Part of a small language model's weights: width 256, 723M tokens.
Each number is 200 + 20 x the weight over its row's rms, rounded and kept within 0 to 999. Layers, rows and columns count from 0. The size before them is the row's rms in percent of the matrix's.

# layer 4 MLP down, 256x704, rms 0.181, rows 0-79, columns 176-263
102,229,206,184,159,214,208,208,188,228,227,159,253,180,159,207,139,211,230,196,192,204,183,194,194,203,169,226,183,181,174,200,210,231,184,194,210,208,220,217,173,223,208,217,201,200,220,174,215,192,201,237,176,222,219,195,233,206,219,203,187,177,225,193,186,196,210,224,181,192,180,184,225,196,190,182,202,184,215,200,197,203,175,192,211,188,170,201,179
126,214,192,203,191,223,189,195,195,170,208,183,198,197,182,225,175,202,217,162,186,163,191,259,201,182,183,196,169,187,184,234,219,185,201,231,202,210,198,186,206,206,166,231,210,196,191,186,179,201,206,207,234,218,218,181,213,207,202,193,198,178,211,217,187,212,205,187,178,167,206,210,219,205,218,197,204,185,189,163,189,179,210,190,194,167,152,165,205
100,205,214,173,231,210,180,201,225,207,184,223,229,212,212,208,223,227,199,186,195,181,160,183,190,199,189,170,212,191,218,230,189,219,212,190,232,159,188,181,227,181,189,204,193,181,231,215,198,184,178,170,202,215,203,197,235,199,189,234,205,202,193,197,200,202,188,180,169,171,183,232,200,219,209,208,168,204,181,225,210,208,209,204,266,224,205,185,163
097,208,226,176,183,210,179,189,196,190,227,193,226,172,151,164,212,184,173,151,187,208,188,221,210,226,197,170,216,206,213,196,196,179,241,189,208,216,256,194,219,212,194,200,211,215,209,225,210,181,208,241,231,220,208,222,216,194,208,189,201,181,188,225,248,228,193,184,231,192,202,185,173,192,191,215,198,183,225,179,194,169,195,213,180,173,195,214,215
101,226,197,169,183,222,227,196,221,212,224,195,162,222,187,214,207,209,175,167,203,246,182,222,173,207,197,174,195,197,185,229,190,153,183,207,213,193,184,229,196,203,191,183,164,222,164,215,224,188,195,199,191,213,181,161,230,176,189,193,203,206,197,212,191,218,204,193,199,210,192,196,207,209,182,219,162,248,174,213,183,173,187,205,208,216,243,194,205
094,172,203,175,199,236,171,230,203,216,216,215,209,156,177,217,197,177,155,203,238,214,214,228,205,175,210,197,218,209,213,194,182,212,192,214,248,203,175,180,199,215,216,186,222,227,192,211,226,196,167,220,233,221,212,183,208,202,203,236,221,204,188,193,194,206,209,221,203,213,240,197,221,180,222,201,219,203,175,190,180,185,195,175,196,239,224,205,215
102,216,211,213,220,228,200,199,201,219,198,226,204,206,204,218,166,211,209,212,194,203,212,178,161,214,185,200,193,185,210,208,203,208,164,219,202,214,228,206,170,164,220,212,207,184,174,180,183,183,182,174,192,218,164,177,205,177,208,189,151,204,206,203,205,173,168,224,199,184,188,163,200,213,187,222,196,181,149,187,197,174,197,199,183,212,217,200,196
096,190,229,195,188,195,190,205,210,172,188,188,197,219,226,199,175,205,162,157,188,214,200,224,224,191,199,215,211,177,206,186,206,251,193,229,219,181,194,177,187,216,229,188,175,203,198,193,161,176,192,195,212,179,192,202,206,223,211,193,194,191,197,202,247,259,189,219,199,195,211,221,157,193,246,208,177,198,208,234,227,189,196,184,206,206,194,163,211
093,198,203,169,200,231,219,175,170,198,238,244,211,190,196,244,218,189,208,178,195,212,219,208,214,192,228,189,202,190,172,192,219,176,175,219,163,206,202,166,236,165,204,202,192,158,198,200,186,178,237,216,194,180,183,185,206,205,218,199,199,210,225,231,227,184,205,201,179,216,192,190,234,232,186,211,208,203,174,176,210,203,184,188,181,208,189,200,222
105,215,188,226,181,168,195,220,203,187,196,195,187,189,170,183,237,206,226,218,196,207,171,178,216,195,200,201,160,195,211,196,172,207,187,166,217,223,224,216,206,225,225,215,208,193,192,203,223,231,189,177,188,193,206,219,196,183,218,193,194,193,184,205,189,164,210,200,192,176,196,216,200,157,250,173,248,236,179,196,212,208,194,216,211,181,201,244,207
103,217,172,194,215,169,205,204,221,213,230,231,202,210,206,232,194,202,208,206,235,172,227,182,229,182,179,207,195,199,181,175,193,173,196,227,188,170,201,206,199,187,227,186,197,208,193,216,184,219,225,192,213,170,181,179,197,218,184,200,232,179,209,217,183,193,210,160,192,217,195,187,190,212,199,199,197,199,231,186,186,226,179,226,222,255,219,198,238
094,209,178,222,203,210,178,193,207,198,203,229,201,201,214,201,209,211,181,207,203,207,203,192,238,194,203,200,217,200,153,202,190,236,169,254,175,197,174,195,224,200,218,195,212,185,238,211,214,175,205,191,223,200,182,183,180,236,223,211,140,173,220,190,177,181,207,209,218,202,239,218,193,187,228,207,189,216,239,205,206,253,177,215,214,217,187,219,203
098,226,186,193,198,216,187,213,222,198,195,184,156,209,181,207,197,222,211,159,197,193,163,206,204,239,203,164,202,164,194,162,233,205,185,194,217,187,222,231,216,177,194,174,166,197,196,217,197,220,182,193,195,184,196,172,188,219,158,170,208,238,190,193,200,165,197,185,174,195,194,194,194,204,203,220,184,237,204,256,167,208,213,218,169,175,202,173,260
098,175,199,206,207,187,205,171,199,187,221,188,199,206,218,207,199,200,201,203,224,179,178,194,206,225,185,185,215,195,187,196,180,192,228,205,163,218,212,174,205,207,188,193,183,218,210,224,205,252,183,226,196,213,189,230,227,212,200,218,194,222,207,202,196,160,207,197,168,223,186,219,192,159,231,218,197,241,207,220,186,197,180,222,151,226,209,180,202
092,183,205,189,199,213,191,184,178,213,191,227,208,185,187,183,191,194,177,194,185,221,190,185,187,227,212,167,184,189,204,203,201,220,195,169,190,237,153,186,193,200,219,205,167,231,200,197,190,230,185,210,202,226,224,223,203,182,159,205,207,212,201,209,206,199,211,211,199,167,195,190,205,192,196,229,188,226,206,198,206,245,217,185,195,207,173,176,183
105,189,199,219,191,196,206,215,198,180,208,203,200,179,190,212,193,216,158,233,166,184,185,195,183,187,244,187,191,206,178,194,230,156,216,204,190,215,170,196,182,182,188,206,206,214,218,203,184,239,220,200,213,192,214,245,190,167,199,161,157,210,192,212,206,220,182,225,183,192,199,187,199,220,190,204,220,176,222,224,189,218,214,220,190,215,180,223,183
097,204,201,227,176,210,167,213,202,223,218,204,199,181,197,185,174,193,234,190,208,198,232,200,186,184,202,202,203,212,247,233,188,206,237,208,203,199,211,221,210,225,224,200,200,202,225,185,205,198,196,190,202,200,197,188,181,164,217,230,194,186,228,192,224,186,205,187,183,174,188,164,188,222,188,225,192,175,227,216,198,183,188,194,226,206,167,224,208
101,175,225,199,193,211,218,213,224,192,208,213,187,185,210,158,168,170,222,198,204,192,200,224,196,186,230,202,180,190,196,180,179,241,236,206,195,241,228,182,188,211,190,203,217,185,213,215,209,212,188,207,214,213,210,232,222,171,205,192,230,211,185,198,208,159,190,200,206,186,191,212,154,191,199,208,199,202,198,161,213,198,190,228,201,205,202,180,181
094,217,194,226,198,212,205,187,197,204,198,217,221,223,217,189,192,192,182,214,217,206,178,199,218,209,198,217,174,199,217,178,208,214,205,197,189,213,256,202,209,209,188,205,166,239,168,173,219,199,172,145,208,218,215,156,218,157,219,196,219,185,209,200,166,185,216,181,226,177,209,179,208,163,189,238,183,219,208,174,173,176,221,178,186,222,224,170,197
105,245,212,179,203,183,199,217,192,210,201,208,196,225,183,199,178,170,177,180,198,190,206,186,212,217,189,231,205,200,196,162,159,201,193,224,181,218,229,140,200,219,179,192,202,215,239,221,174,211,225,194,204,206,204,210,206,158,222,200,215,210,202,200,210,200,177,202,199,203,174,205,209,210,208,205,221,212,228,163,192,219,231,221,178,187,191,189,223
107,186,197,213,175,182,176,193,214,173,180,187,170,185,213,211,206,205,215,213,223,180,204,210,218,203,237,213,199,176,190,215,190,210,158,203,199,228,182,201,241,225,189,214,203,202,205,194,186,215,183,206,226,202,209,220,192,209,152,169,204,189,203,202,220,214,176,170,227,166,186,196,214,198,162,181,232,238,189,201,181,165,191,218,161,188,187,201,185
101,188,201,196,212,197,203,207,216,200,193,205,150,193,194,216,203,186,232,206,221,191,231,180,174,160,216,216,203,194,188,222,219,205,185,212,185,186,196,204,219,180,216,213,210,184,176,163,177,189,209,199,225,207,210,197,147,186,212,177,164,202,192,213,166,224,202,193,205,184,185,197,214,210,202,187,198,180,208,242,214,182,167,212,212,171,243,205,235
099,202,209,199,204,204,220,196,194,190,199,193,199,188,168,191,207,177,250,151,255,215,213,177,168,198,233,220,214,160,201,166,235,211,200,202,197,260,178,186,190,140,224,205,208,209,210,204,199,207,206,220,206,200,174,202,188,203,235,183,193,153,198,171,205,179,187,162,189,197,221,178,153,200,227,242,195,215,202,201,176,205,212,185,194,196,182,184,210
099,206,203,222,203,224,206,199,226,169,177,222,201,186,226,210,221,230,221,225,188,187,207,168,208,207,221,189,195,191,208,170,199,173,174,204,223,186,163,188,170,207,193,156,189,174,217,183,225,201,228,183,200,218,188,190,221,224,233,205,201,209,218,198,206,235,179,193,193,204,190,186,192,201,173,223,177,190,185,213,208,195,232,254,215,168,190,176,209
100,185,213,209,180,160,203,220,229,206,147,186,226,208,203,216,195,178,201,208,196,197,221,202,209,219,205,240,185,182,206,201,232,209,196,227,196,185,212,214,239,239,179,216,218,198,212,182,209,185,156,196,207,174,205,221,187,219,210,185,194,197,211,224,198,201,192,203,223,189,191,243,200,186,194,197,208,186,219,209,208,175,210,206,190,179,211,190,229
103,188,182,218,187,198,216,216,173,230,190,226,216,182,227,224,221,224,192,202,241,218,202,210,168,186,228,197,218,197,199,232,194,202,205,207,210,190,198,190,198,199,189,194,211,205,191,185,205,199,210,190,220,190,228,212,196,178,184,177,161,206,199,205,184,189,213,194,227,201,229,171,218,198,217,205,204,222,221,193,163,165,222,198,211,169,205,203,223
101,208,184,194,183,194,214,199,210,197,197,217,225,189,207,204,225,150,194,214,220,202,188,142,172,181,221,195,185,173,207,196,239,236,225,227,198,223,197,207,165,229,203,201,211,207,202,175,189,187,175,212,183,183,201,179,224,185,195,219,225,200,205,188,224,209,196,185,199,200,247,196,214,184,198,196,197,229,173,176,218,173,201,178,176,213,229,207,205
104,215,215,179,204,192,201,196,205,177,227,190,203,241,202,207,209,177,211,200,197,155,212,196,184,219,212,201,187,210,188,222,199,185,191,207,191,210,152,198,203,213,175,176,184,208,187,185,228,214,218,187,202,170,211,208,203,187,221,209,214,181,232,197,221,179,173,226,193,222,220,173,237,194,195,207,196,207,206,198,180,225,195,172,242,205,194,218,173
099,211,173,199,169,199,171,226,207,211,176,211,227,192,181,200,178,194,179,184,205,184,194,188,166,174,194,210,148,218,178,205,211,227,200,189,220,207,216,225,192,209,186,214,197,187,225,181,192,236,208,210,234,199,222,187,170,194,202,171,222,201,191,210,228,207,185,182,156,213,215,207,211,205,205,174,175,172,225,203,210,186,221,178,209,229,220,178,222
095,225,194,183,198,215,232,204,196,207,201,195,217,192,208,174,194,163,217,224,170,255,202,183,177,231,173,196,194,189,218,216,231,189,208,197,182,186,174,225,217,197,223,207,185,173,170,177,186,182,222,195,198,178,201,157,225,189,183,211,160,190,190,181,194,205,173,184,223,222,168,225,186,185,203,171,184,192,180,208,212,229,173,145,233,203,188,194,196
098,176,199,185,197,196,214,184,193,210,191,213,241,208,213,203,205,212,226,233,199,215,220,225,203,211,214,206,193,216,210,217,211,207,183,206,179,200,201,190,205,197,198,232,172,182,212,197,191,206,214,184,195,192,196,232,179,227,216,200,188,200,180,174,199,211,205,253,212,230,204,173,178,211,203,205,185,202,223,191,195,193,201,210,216,207,157,211,185
095,175,209,189,190,164,160,195,189,207,202,199,209,224,231,154,170,197,208,201,208,193,214,190,189,186,207,205,170,249,228,205,203,192,211,189,195,183,203,199,217,216,210,179,203,229,208,231,224,179,222,199,209,222,219,189,207,197,186,223,177,216,215,181,195,228,186,175,204,196,202,179,203,207,198,197,209,204,216,211,202,210,217,205,212,180,183,224,200
090,212,183,204,182,219,200,233,229,166,203,217,189,197,222,219,194,143,203,199,192,251,204,192,194,198,221,168,213,225,191,240,218,195,195,204,200,194,161,191,182,194,202,166,183,220,189,209,234,195,197,210,197,189,215,209,151,250,217,218,225,199,195,204,216,178,151,206,175,184,190,201,207,194,220,238,211,158,195,196,189,175,207,231,210,181,180,193,231
098,202,208,214,210,226,200,202,173,176,215,177,218,194,182,180,178,194,191,197,190,174,192,189,220,206,193,218,171,207,194,199,255,203,219,240,204,198,206,187,252,211,172,177,221,240,212,196,194,212,191,136,200,237,173,177,190,221,207,168,231,241,180,194,166,187,209,197,208,234,141,166,206,211,190,209,179,245,214,167,208,190,204,188,198,152,212,187,208
098,168,197,189,185,192,196,250,213,217,202,244,187,202,159,208,193,202,228,216,203,215,212,194,186,211,243,159,180,198,227,188,179,206,210,201,224,186,176,212,203,180,196,222,214,203,190,206,193,192,208,194,204,211,199,180,188,207,196,204,202,215,214,202,215,185,159,213,200,197,190,185,161,204,193,161,194,171,204,205,185,193,207,207,235,219,184,202,206
103,224,195,240,182,209,199,206,226,202,193,202,173,193,216,182,231,192,196,201,233,198,205,209,162,182,157,186,217,187,159,157,193,183,239,203,198,214,194,199,197,208,187,200,209,213,180,178,187,202,193,210,211,212,206,166,167,200,221,197,212,213,166,169,239,177,156,186,169,175,200,215,196,177,216,222,202,229,172,190,161,184,210,214,169,172,220,220,194
101,197,194,187,209,203,201,228,186,215,226,230,203,240,195,197,228,183,226,205,152,182,211,211,184,209,217,165,205,202,223,255,202,187,206,203,198,189,208,188,247,212,210,242,164,209,175,215,203,173,219,221,205,216,224,185,175,170,194,207,184,209,160,212,217,212,177,204,202,186,190,179,193,174,194,238,173,179,227,205,147,195,216,167,201,190,181,197,171
101,184,184,206,162,189,208,184,198,162,184,180,190,217,198,190,204,205,231,157,187,269,204,221,240,188,188,222,199,213,140,188,181,224,196,178,228,205,217,215,162,190,202,209,197,152,207,219,186,224,220,206,212,202,219,199,199,182,204,187,189,196,181,219,205,216,225,201,212,198,173,166,210,233,198,229,208,204,207,216,184,201,212,174,193,226,213,170,214
095,203,208,219,221,181,208,190,190,186,238,219,186,215,192,183,234,218,177,204,203,164,209,209,214,186,224,197,214,206,141,152,228,203,221,207,192,200,189,194,214,208,198,201,206,194,213,233,181,169,163,205,174,218,196,221,204,232,194,243,200,172,207,219,144,188,197,195,200,218,169,223,242,239,177,202,219,241,199,182,220,220,239,212,228,207,163,203,179
102,198,155,223,205,174,197,199,199,201,207,200,198,180,214,234,237,204,187,198,237,241,164,192,209,196,187,205,215,151,186,160,226,186,204,235,240,222,141,184,219,223,209,210,188,214,217,211,215,207,205,220,182,222,240,184,207,185,185,228,224,216,191,205,233,182,186,184,232,204,201,222,204,166,190,231,195,195,179,221,175,207,194,219,187,197,219,166,191
104,218,163,174,213,170,223,201,175,172,187,208,187,184,240,173,177,197,219,182,197,200,222,232,182,181,223,212,202,213,245,206,175,169,196,212,202,228,195,201,222,221,219,199,200,223,197,220,207,180,225,204,211,171,227,193,188,206,190,206,186,184,232,207,176,190,207,202,210,216,193,196,226,239,209,183,216,217,168,188,181,202,204,214,195,174,211,190,178
099,180,210,213,196,230,196,184,192,167,210,235,179,205,197,184,215,191,186,217,183,191,163,221,207,224,211,211,177,171,178,199,213,190,210,181,220,187,203,216,181,194,221,196,205,232,195,219,187,203,192,221,185,220,192,206,204,204,177,168,182,175,185,212,184,192,202,216,178,189,212,239,199,213,210,172,164,165,215,224,204,182,198,204,220,177,206,179,177
101,173,197,228,168,229,216,208,227,218,203,196,231,197,223,185,231,219,171,200,239,228,233,211,205,230,204,170,183,222,192,222,215,226,179,221,185,191,166,201,214,179,194,208,189,179,208,151,233,198,164,212,197,210,212,176,197,207,178,165,216,193,223,209,208,159,229,198,198,186,185,195,199,211,196,209,234,208,217,186,186,192,192,202,217,223,193,185,181
094,220,193,185,215,243,202,210,204,204,217,190,215,205,229,214,216,191,202,142,187,243,192,184,184,214,192,208,178,186,185,195,197,138,152,149,185,216,204,187,213,227,201,195,199,196,175,200,210,182,219,205,186,202,198,176,202,196,182,199,240,212,195,234,222,183,206,238,214,177,187,223,188,244,188,207,178,205,166,193,204,195,146,202,188,210,213,221,198
098,185,214,183,242,183,201,223,209,204,220,192,185,193,194,183,208,226,230,219,217,204,231,228,196,190,204,195,217,244,203,186,196,211,215,225,209,211,155,203,185,178,167,208,208,195,185,203,194,179,172,196,207,216,182,182,229,218,188,216,201,210,197,192,189,218,176,217,180,192,182,208,174,231,207,166,163,192,185,223,182,195,207,208,210,211,205,184,181
097,196,232,205,207,198,211,233,199,195,191,225,190,198,206,189,200,206,189,188,201,247,176,201,189,188,207,173,212,200,188,187,183,144,238,211,188,216,181,220,194,245,190,174,219,171,200,209,181,177,200,169,230,202,172,222,212,185,201,209,215,198,201,216,205,179,187,219,192,202,193,243,201,195,181,181,218,242,179,219,201,205,206,216,205,185,199,197,147
103,180,199,251,195,177,188,213,179,181,217,200,202,179,215,203,212,221,231,207,233,238,180,192,177,194,217,192,223,218,190,204,150,227,158,204,211,211,196,190,205,160,221,185,169,203,198,200,224,214,174,185,223,226,212,194,184,204,221,167,216,185,174,191,181,200,183,210,187,186,174,170,216,202,199,216,167,202,192,216,212,224,179,228,198,203,165,201,207
100,204,235,175,228,188,217,196,215,197,208,213,182,215,210,182,196,180,199,201,190,211,196,191,236,191,184,223,225,202,199,199,192,213,173,213,212,218,210,201,218,196,230,191,210,221,201,182,184,193,190,192,209,216,182,199,213,185,180,221,217,194,224,194,194,203,197,194,173,215,201,206,188,217,206,229,197,214,176,195,196,213,181,194,250,173,166,216,214
099,219,229,225,197,232,177,208,174,175,193,197,242,198,183,222,174,208,204,184,181,201,197,201,183,184,204,190,192,206,206,228,207,216,175,209,216,194,239,209,226,209,215,208,189,208,190,201,197,182,219,239,188,210,177,167,189,191,195,196,212,179,184,195,199,236,186,176,202,218,194,194,189,223,184,195,212,206,196,181,163,187,180,226,198,191,246,206,174
098,173,202,203,197,210,222,201,180,220,218,203,207,169,180,235,240,204,189,203,229,212,183,183,160,197,181,194,221,192,165,190,235,207,202,199,204,201,172,170,225,219,187,188,195,207,198,177,212,205,220,196,178,182,188,187,180,216,158,201,210,222,224,200,173,192,208,227,198,207,203,220,203,229,254,223,175,187,214,191,172,231,196,207,156,210,214,219,186
098,198,163,186,206,168,207,222,237,193,212,191,187,193,214,215,171,188,185,188,238,201,173,176,210,198,242,192,214,199,210,166,219,192,202,164,196,194,182,203,233,190,202,202,190,215,198,230,244,222,207,151,221,233,227,196,180,208,235,208,235,202,184,211,193,198,170,220,174,157,222,190,206,184,185,208,194,204,250,226,199,177,216,228,198,217,218,229,171
088,189,182,201,161,200,205,203,164,212,194,194,195,207,172,204,238,248,217,222,184,195,179,195,215,192,189,204,214,201,194,195,212,192,180,201,185,173,240,214,180,234,184,240,242,162,217,206,208,178,183,194,195,205,181,201,189,238,173,220,190,206,208,212,159,189,140,211,196,235,197,180,200,215,207,216,208,199,173,182,198,216,220,202,194,207,235,189,166
102,225,198,192,219,153,192,207,193,221,187,210,216,242,238,223,213,205,228,183,199,174,204,216,190,213,205,206,177,217,201,196,166,175,176,209,201,188,190,200,228,181,166,226,205,227,180,194,232,217,202,205,161,213,205,235,202,215,192,192,201,195,217,207,170,222,206,206,216,191,218,195,230,192,175,243,188,195,207,203,201,235,183,217,215,190,205,184,180
095,181,225,242,176,155,197,192,192,193,226,155,214,205,219,238,182,192,191,193,160,238,192,207,218,169,219,218,218,194,210,207,202,202,192,191,193,185,201,202,244,197,211,187,185,201,208,210,230,227,135,205,202,205,213,189,193,208,194,188,200,218,232,216,226,173,194,185,185,179,182,170,208,191,206,215,190,212,207,190,167,235,209,183,206,224,224,204,196
097,194,193,198,209,198,169,203,180,197,204,214,196,199,212,181,194,200,204,214,195,205,239,207,203,178,221,208,186,200,206,199,228,161,182,196,236,173,231,199,159,199,194,166,185,216,210,215,191,164,189,202,257,169,191,180,197,206,196,208,176,196,218,189,211,189,202,193,234,204,226,242,240,205,209,211,192,208,211,202,163,170,199,188,202,170,169,170,200
103,234,207,182,188,212,178,206,231,174,216,158,219,156,174,202,187,189,218,212,207,209,180,198,185,157,181,221,190,185,223,221,159,172,205,204,182,201,228,192,189,210,201,216,201,170,172,172,196,215,201,182,160,200,227,180,186,203,182,188,230,196,201,201,176,191,221,191,151,242,225,192,192,226,220,188,225,174,190,157,204,189,176,253,216,207,236,185,213
096,230,209,163,214,165,170,198,213,168,194,173,221,230,197,221,184,185,209,211,215,186,203,207,204,180,198,164,186,212,181,198,172,207,187,211,197,188,225,204,195,201,192,249,216,162,207,212,205,207,222,182,189,194,188,211,219,231,212,205,224,162,208,219,205,177,239,206,178,184,234,175,204,162,205,162,223,169,201,194,131,199,211,197,183,216,208,203,202
117,192,192,212,217,192,174,247,192,204,205,180,208,158,159,200,155,213,219,184,198,226,170,200,184,192,200,214,219,155,222,193,223,180,193,160,221,194,235,146,227,198,191,197,216,200,198,190,190,183,173,162,199,218,193,177,192,236,180,173,164,206,203,165,164,198,181,219,190,176,222,195,183,212,198,213,215,159,191,185,205,221,169,190,213,189,168,228,181
103,163,208,239,184,195,190,210,172,233,196,162,186,158,173,196,194,151,171,197,160,192,211,191,217,170,169,226,173,211,214,217,221,187,185,184,176,240,212,205,177,239,184,231,163,209,207,184,202,173,207,210,197,207,179,208,227,195,212,187,165,204,185,195,201,202,214,242,255,228,207,223,227,172,197,213,203,215,232,186,191,220,190,185,177,217,208,192,236
108,201,194,209,189,192,231,189,210,197,204,224,214,196,203,203,206,228,205,198,178,197,196,224,198,207,186,183,194,201,201,225,201,176,173,234,193,209,197,205,221,217,200,175,198,169,227,195,185,209,219,213,210,151,226,194,156,176,193,203,225,181,195,221,179,196,230,193,257,192,188,195,159,189,176,230,227,174,207,163,207,209,182,181,211,198,197,181,232
104,162,201,215,182,200,176,184,187,219,204,191,219,209,228,198,204,183,175,216,221,230,188,223,199,197,210,178,235,191,216,159,203,205,204,180,211,178,209,182,220,206,206,188,177,193,206,210,231,224,195,198,194,213,196,241,210,217,210,217,168,208,209,208,207,166,181,200,227,195,144,191,220,202,186,184,231,205,213,232,236,184,212,176,196,204,213,170,211
097,177,212,188,196,223,166,172,205,210,188,205,183,232,195,195,196,187,199,219,150,176,205,175,199,186,212,180,186,197,192,181,219,211,213,230,174,186,200,192,169,224,200,190,252,202,220,199,204,185,225,221,190,215,191,189,193,167,213,192,201,210,184,195,238,160,181,189,212,231,170,213,165,200,225,186,192,259,218,204,221,201,190,156,228,187,224,186,215
094,197,214,184,188,221,216,221,188,167,194,207,198,198,214,182,235,211,198,166,162,210,208,160,182,219,194,217,213,180,202,199,185,183,209,204,199,197,185,191,205,206,199,207,205,204,173,221,145,209,183,158,207,168,180,210,203,218,188,207,165,192,185,185,217,192,207,207,200,202,201,213,195,206,209,185,194,214,168,165,209,227,164,202,178,169,196,208,221
098,209,198,247,205,173,191,200,213,213,173,190,184,194,197,213,218,216,213,216,222,159,188,188,182,218,203,189,230,237,181,210,202,210,235,170,180,221,212,178,201,238,205,200,176,194,252,193,201,224,203,199,201,194,242,202,228,196,221,218,188,199,215,191,188,202,181,199,217,185,165,209,201,183,176,198,191,206,196,194,214,197,206,172,159,185,200,182,236
093,192,183,190,194,201,238,226,199,204,205,214,219,203,217,184,214,190,181,199,194,183,180,221,192,196,203,213,231,180,219,210,225,190,222,239,174,180,247,201,190,227,201,208,203,206,181,182,205,186,177,209,198,200,184,187,212,221,213,205,181,157,178,178,224,190,195,199,218,183,189,215,160,202,215,210,194,193,186,190,218,180,196,220,224,187,219,186,214
104,166,200,190,195,175,204,182,192,218,195,184,199,194,181,208,196,210,218,166,173,176,214,184,196,202,199,215,208,177,175,160,176,235,184,204,173,211,209,220,192,215,200,216,183,207,206,207,181,216,206,194,183,187,189,225,181,192,212,213,222,184,156,198,202,187,199,181,201,196,215,270,235,200,208,202,199,213,192,183,196,169,184,204,230,200,206,185,201
096,206,186,212,213,189,219,228,178,178,205,204,168,215,181,179,214,195,198,223,231,204,208,170,168,185,224,214,192,172,241,193,175,197,228,191,238,253,195,200,237,204,218,188,231,237,208,235,183,192,237,180,210,216,206,201,188,189,163,187,237,216,192,204,160,212,186,185,219,175,198,234,227,185,223,258,212,179,217,212,215,201,214,192,208,187,253,179,202
099,157,173,201,216,215,208,235,198,191,198,211,180,188,196,227,200,214,199,194,200,193,180,235,207,206,222,204,190,170,205,200,219,183,223,186,190,208,194,195,219,208,160,177,174,219,211,191,213,231,211,187,195,191,201,162,190,214,231,218,192,204,181,218,172,212,182,204,206,187,207,224,193,181,232,217,212,186,182,188,186,194,198,220,192,170,194,179,205
097,217,240,234,176,204,194,190,167,192,192,230,234,182,221,234,151,209,187,141,198,167,195,240,214,214,210,234,212,204,187,213,235,215,190,190,177,176,207,205,177,212,203,180,196,208,234,217,219,190,191,220,236,184,184,190,223,180,212,230,186,204,221,177,202,194,238,186,154,219,197,220,209,216,243,205,203,192,197,168,200,171,196,203,193,231,230,217,193
100,215,208,168,236,184,182,215,223,169,196,164,189,222,230,195,214,194,200,199,213,201,203,216,195,200,223,224,161,239,163,191,168,177,189,209,198,185,218,190,174,213,204,201,195,185,214,216,202,194,183,164,211,237,206,222,167,189,195,211,225,199,218,163,173,220,211,230,250,197,181,193,166,171,223,225,179,206,216,219,194,180,181,167,161,221,155,192,202
104,189,193,196,221,191,221,197,208,201,173,218,233,174,204,170,187,204,189,248,216,189,185,211,221,160,210,152,209,210,200,213,235,201,201,167,228,212,183,193,153,211,193,217,184,156,167,218,176,205,179,198,199,207,196,204,233,221,154,216,236,212,199,211,201,205,233,198,188,179,176,201,193,196,228,193,164,202,218,192,209,202,211,217,225,226,210,205,187
099,216,169,192,211,233,196,197,224,191,203,173,212,184,233,201,205,177,175,189,219,212,239,204,173,210,181,174,196,226,219,175,238,228,216,208,205,214,215,242,195,178,203,197,202,225,203,165,245,210,185,248,195,207,233,161,215,206,157,203,186,189,214,183,198,215,176,229,177,208,181,188,177,195,204,172,188,211,167,184,195,212,184,224,195,222,180,188,227
097,188,177,201,250,179,203,229,193,190,196,239,247,168,221,231,210,211,243,213,198,258,187,192,202,218,218,225,191,232,224,201,176,196,191,217,200,179,205,166,222,199,204,213,189,214,199,180,219,192,175,184,154,184,220,210,238,170,175,223,219,193,206,212,224,193,225,171,209,161,190,192,193,227,201,245,190,167,196,185,213,213,209,186,192,238,179,170,181
095,225,209,159,188,199,199,230,205,188,210,202,198,219,195,175,189,157,199,170,217,181,216,205,232,184,194,220,173,207,236,208,200,180,208,182,199,216,201,175,199,218,199,208,170,202,197,179,193,208,165,208,191,241,215,186,194,148,193,172,209,214,192,178,182,185,215,188,209,185,227,190,220,187,186,204,245,187,220,217,176,190,211,192,201,173,157,198,178
106,195,203,234,199,209,189,174,188,235,227,205,172,235,188,210,184,186,197,185,198,181,218,203,208,186,204,238,202,187,204,171,166,211,180,195,179,203,196,204,215,216,199,191,207,174,206,202,187,219,224,198,212,193,195,174,196,176,228,190,192,207,181,217,192,212,190,202,198,214,242,235,195,189,194,204,204,220,225,229,179,252,166,182,162,206,182,192,218
101,183,205,215,191,170,207,219,237,214,181,181,234,184,253,188,165,204,181,211,197,211,219,211,208,180,189,216,204,187,220,177,211,218,164,212,188,200,192,241,193,213,228,201,206,207,195,185,230,160,197,182,182,179,188,189,202,220,207,212,233,191,216,213,235,228,209,210,256,161,193,189,162,185,217,205,180,230,189,174,223,170,220,236,189,192,202,204,194
100,228,193,204,200,206,209,217,198,188,204,178,201,185,173,202,163,185,173,191,181,209,203,198,177,211,234,195,190,194,187,171,211,200,227,152,211,194,206,205,220,203,186,194,203,235,192,223,165,186,178,197,173,199,174,183,195,262,178,196,178,240,203,202,216,227,182,142,201,199,204,227,212,196,182,205,206,246,213,228,165,219,217,183,233,206,224,212,186
098,187,225,196,184,192,207,211,187,191,198,226,188,173,205,192,189,181,191,179,192,205,193,174,159,220,187,173,167,190,209,206,183,215,203,203,224,184,206,225,195,206,185,231,218,214,206,198,162,202,187,244,175,227,190,223,189,193,186,162,184,207,174,192,208,201,183,176,168,223,175,219,211,213,216,173,213,186,193,209,234,216,196,186,228,201,201,153,207
096,244,195,176,194,229,215,178,200,171,196,138,250,192,217,189,197,202,203,214,180,199,179,216,235,187,152,224,180,226,181,206,200,185,161,207,176,200,236,223,241,224,191,196,211,193,225,196,245,198,159,213,200,210,187,201,185,195,220,199,180,202,171,175,184,183,219,200,168,207,182,187,223,192,244,203,196,206,177,185,182,213,217,229,178,190,171,199,161
106,166,209,201,194,188,168,208,183,234,195,220,180,209,178,176,229,198,218,196,166,188,221,212,210,223,220,248,210,197,191,180,229,201,228,216,194,185,173,201,242,195,173,190,216,211,232,202,204,204,220,213,208,206,207,186,213,183,201,210,165,179,189,205,187,189,204,181,203,235,199,157,188,187,204,198,187,224,195,181,157,190,215,154,180,191,223,204,210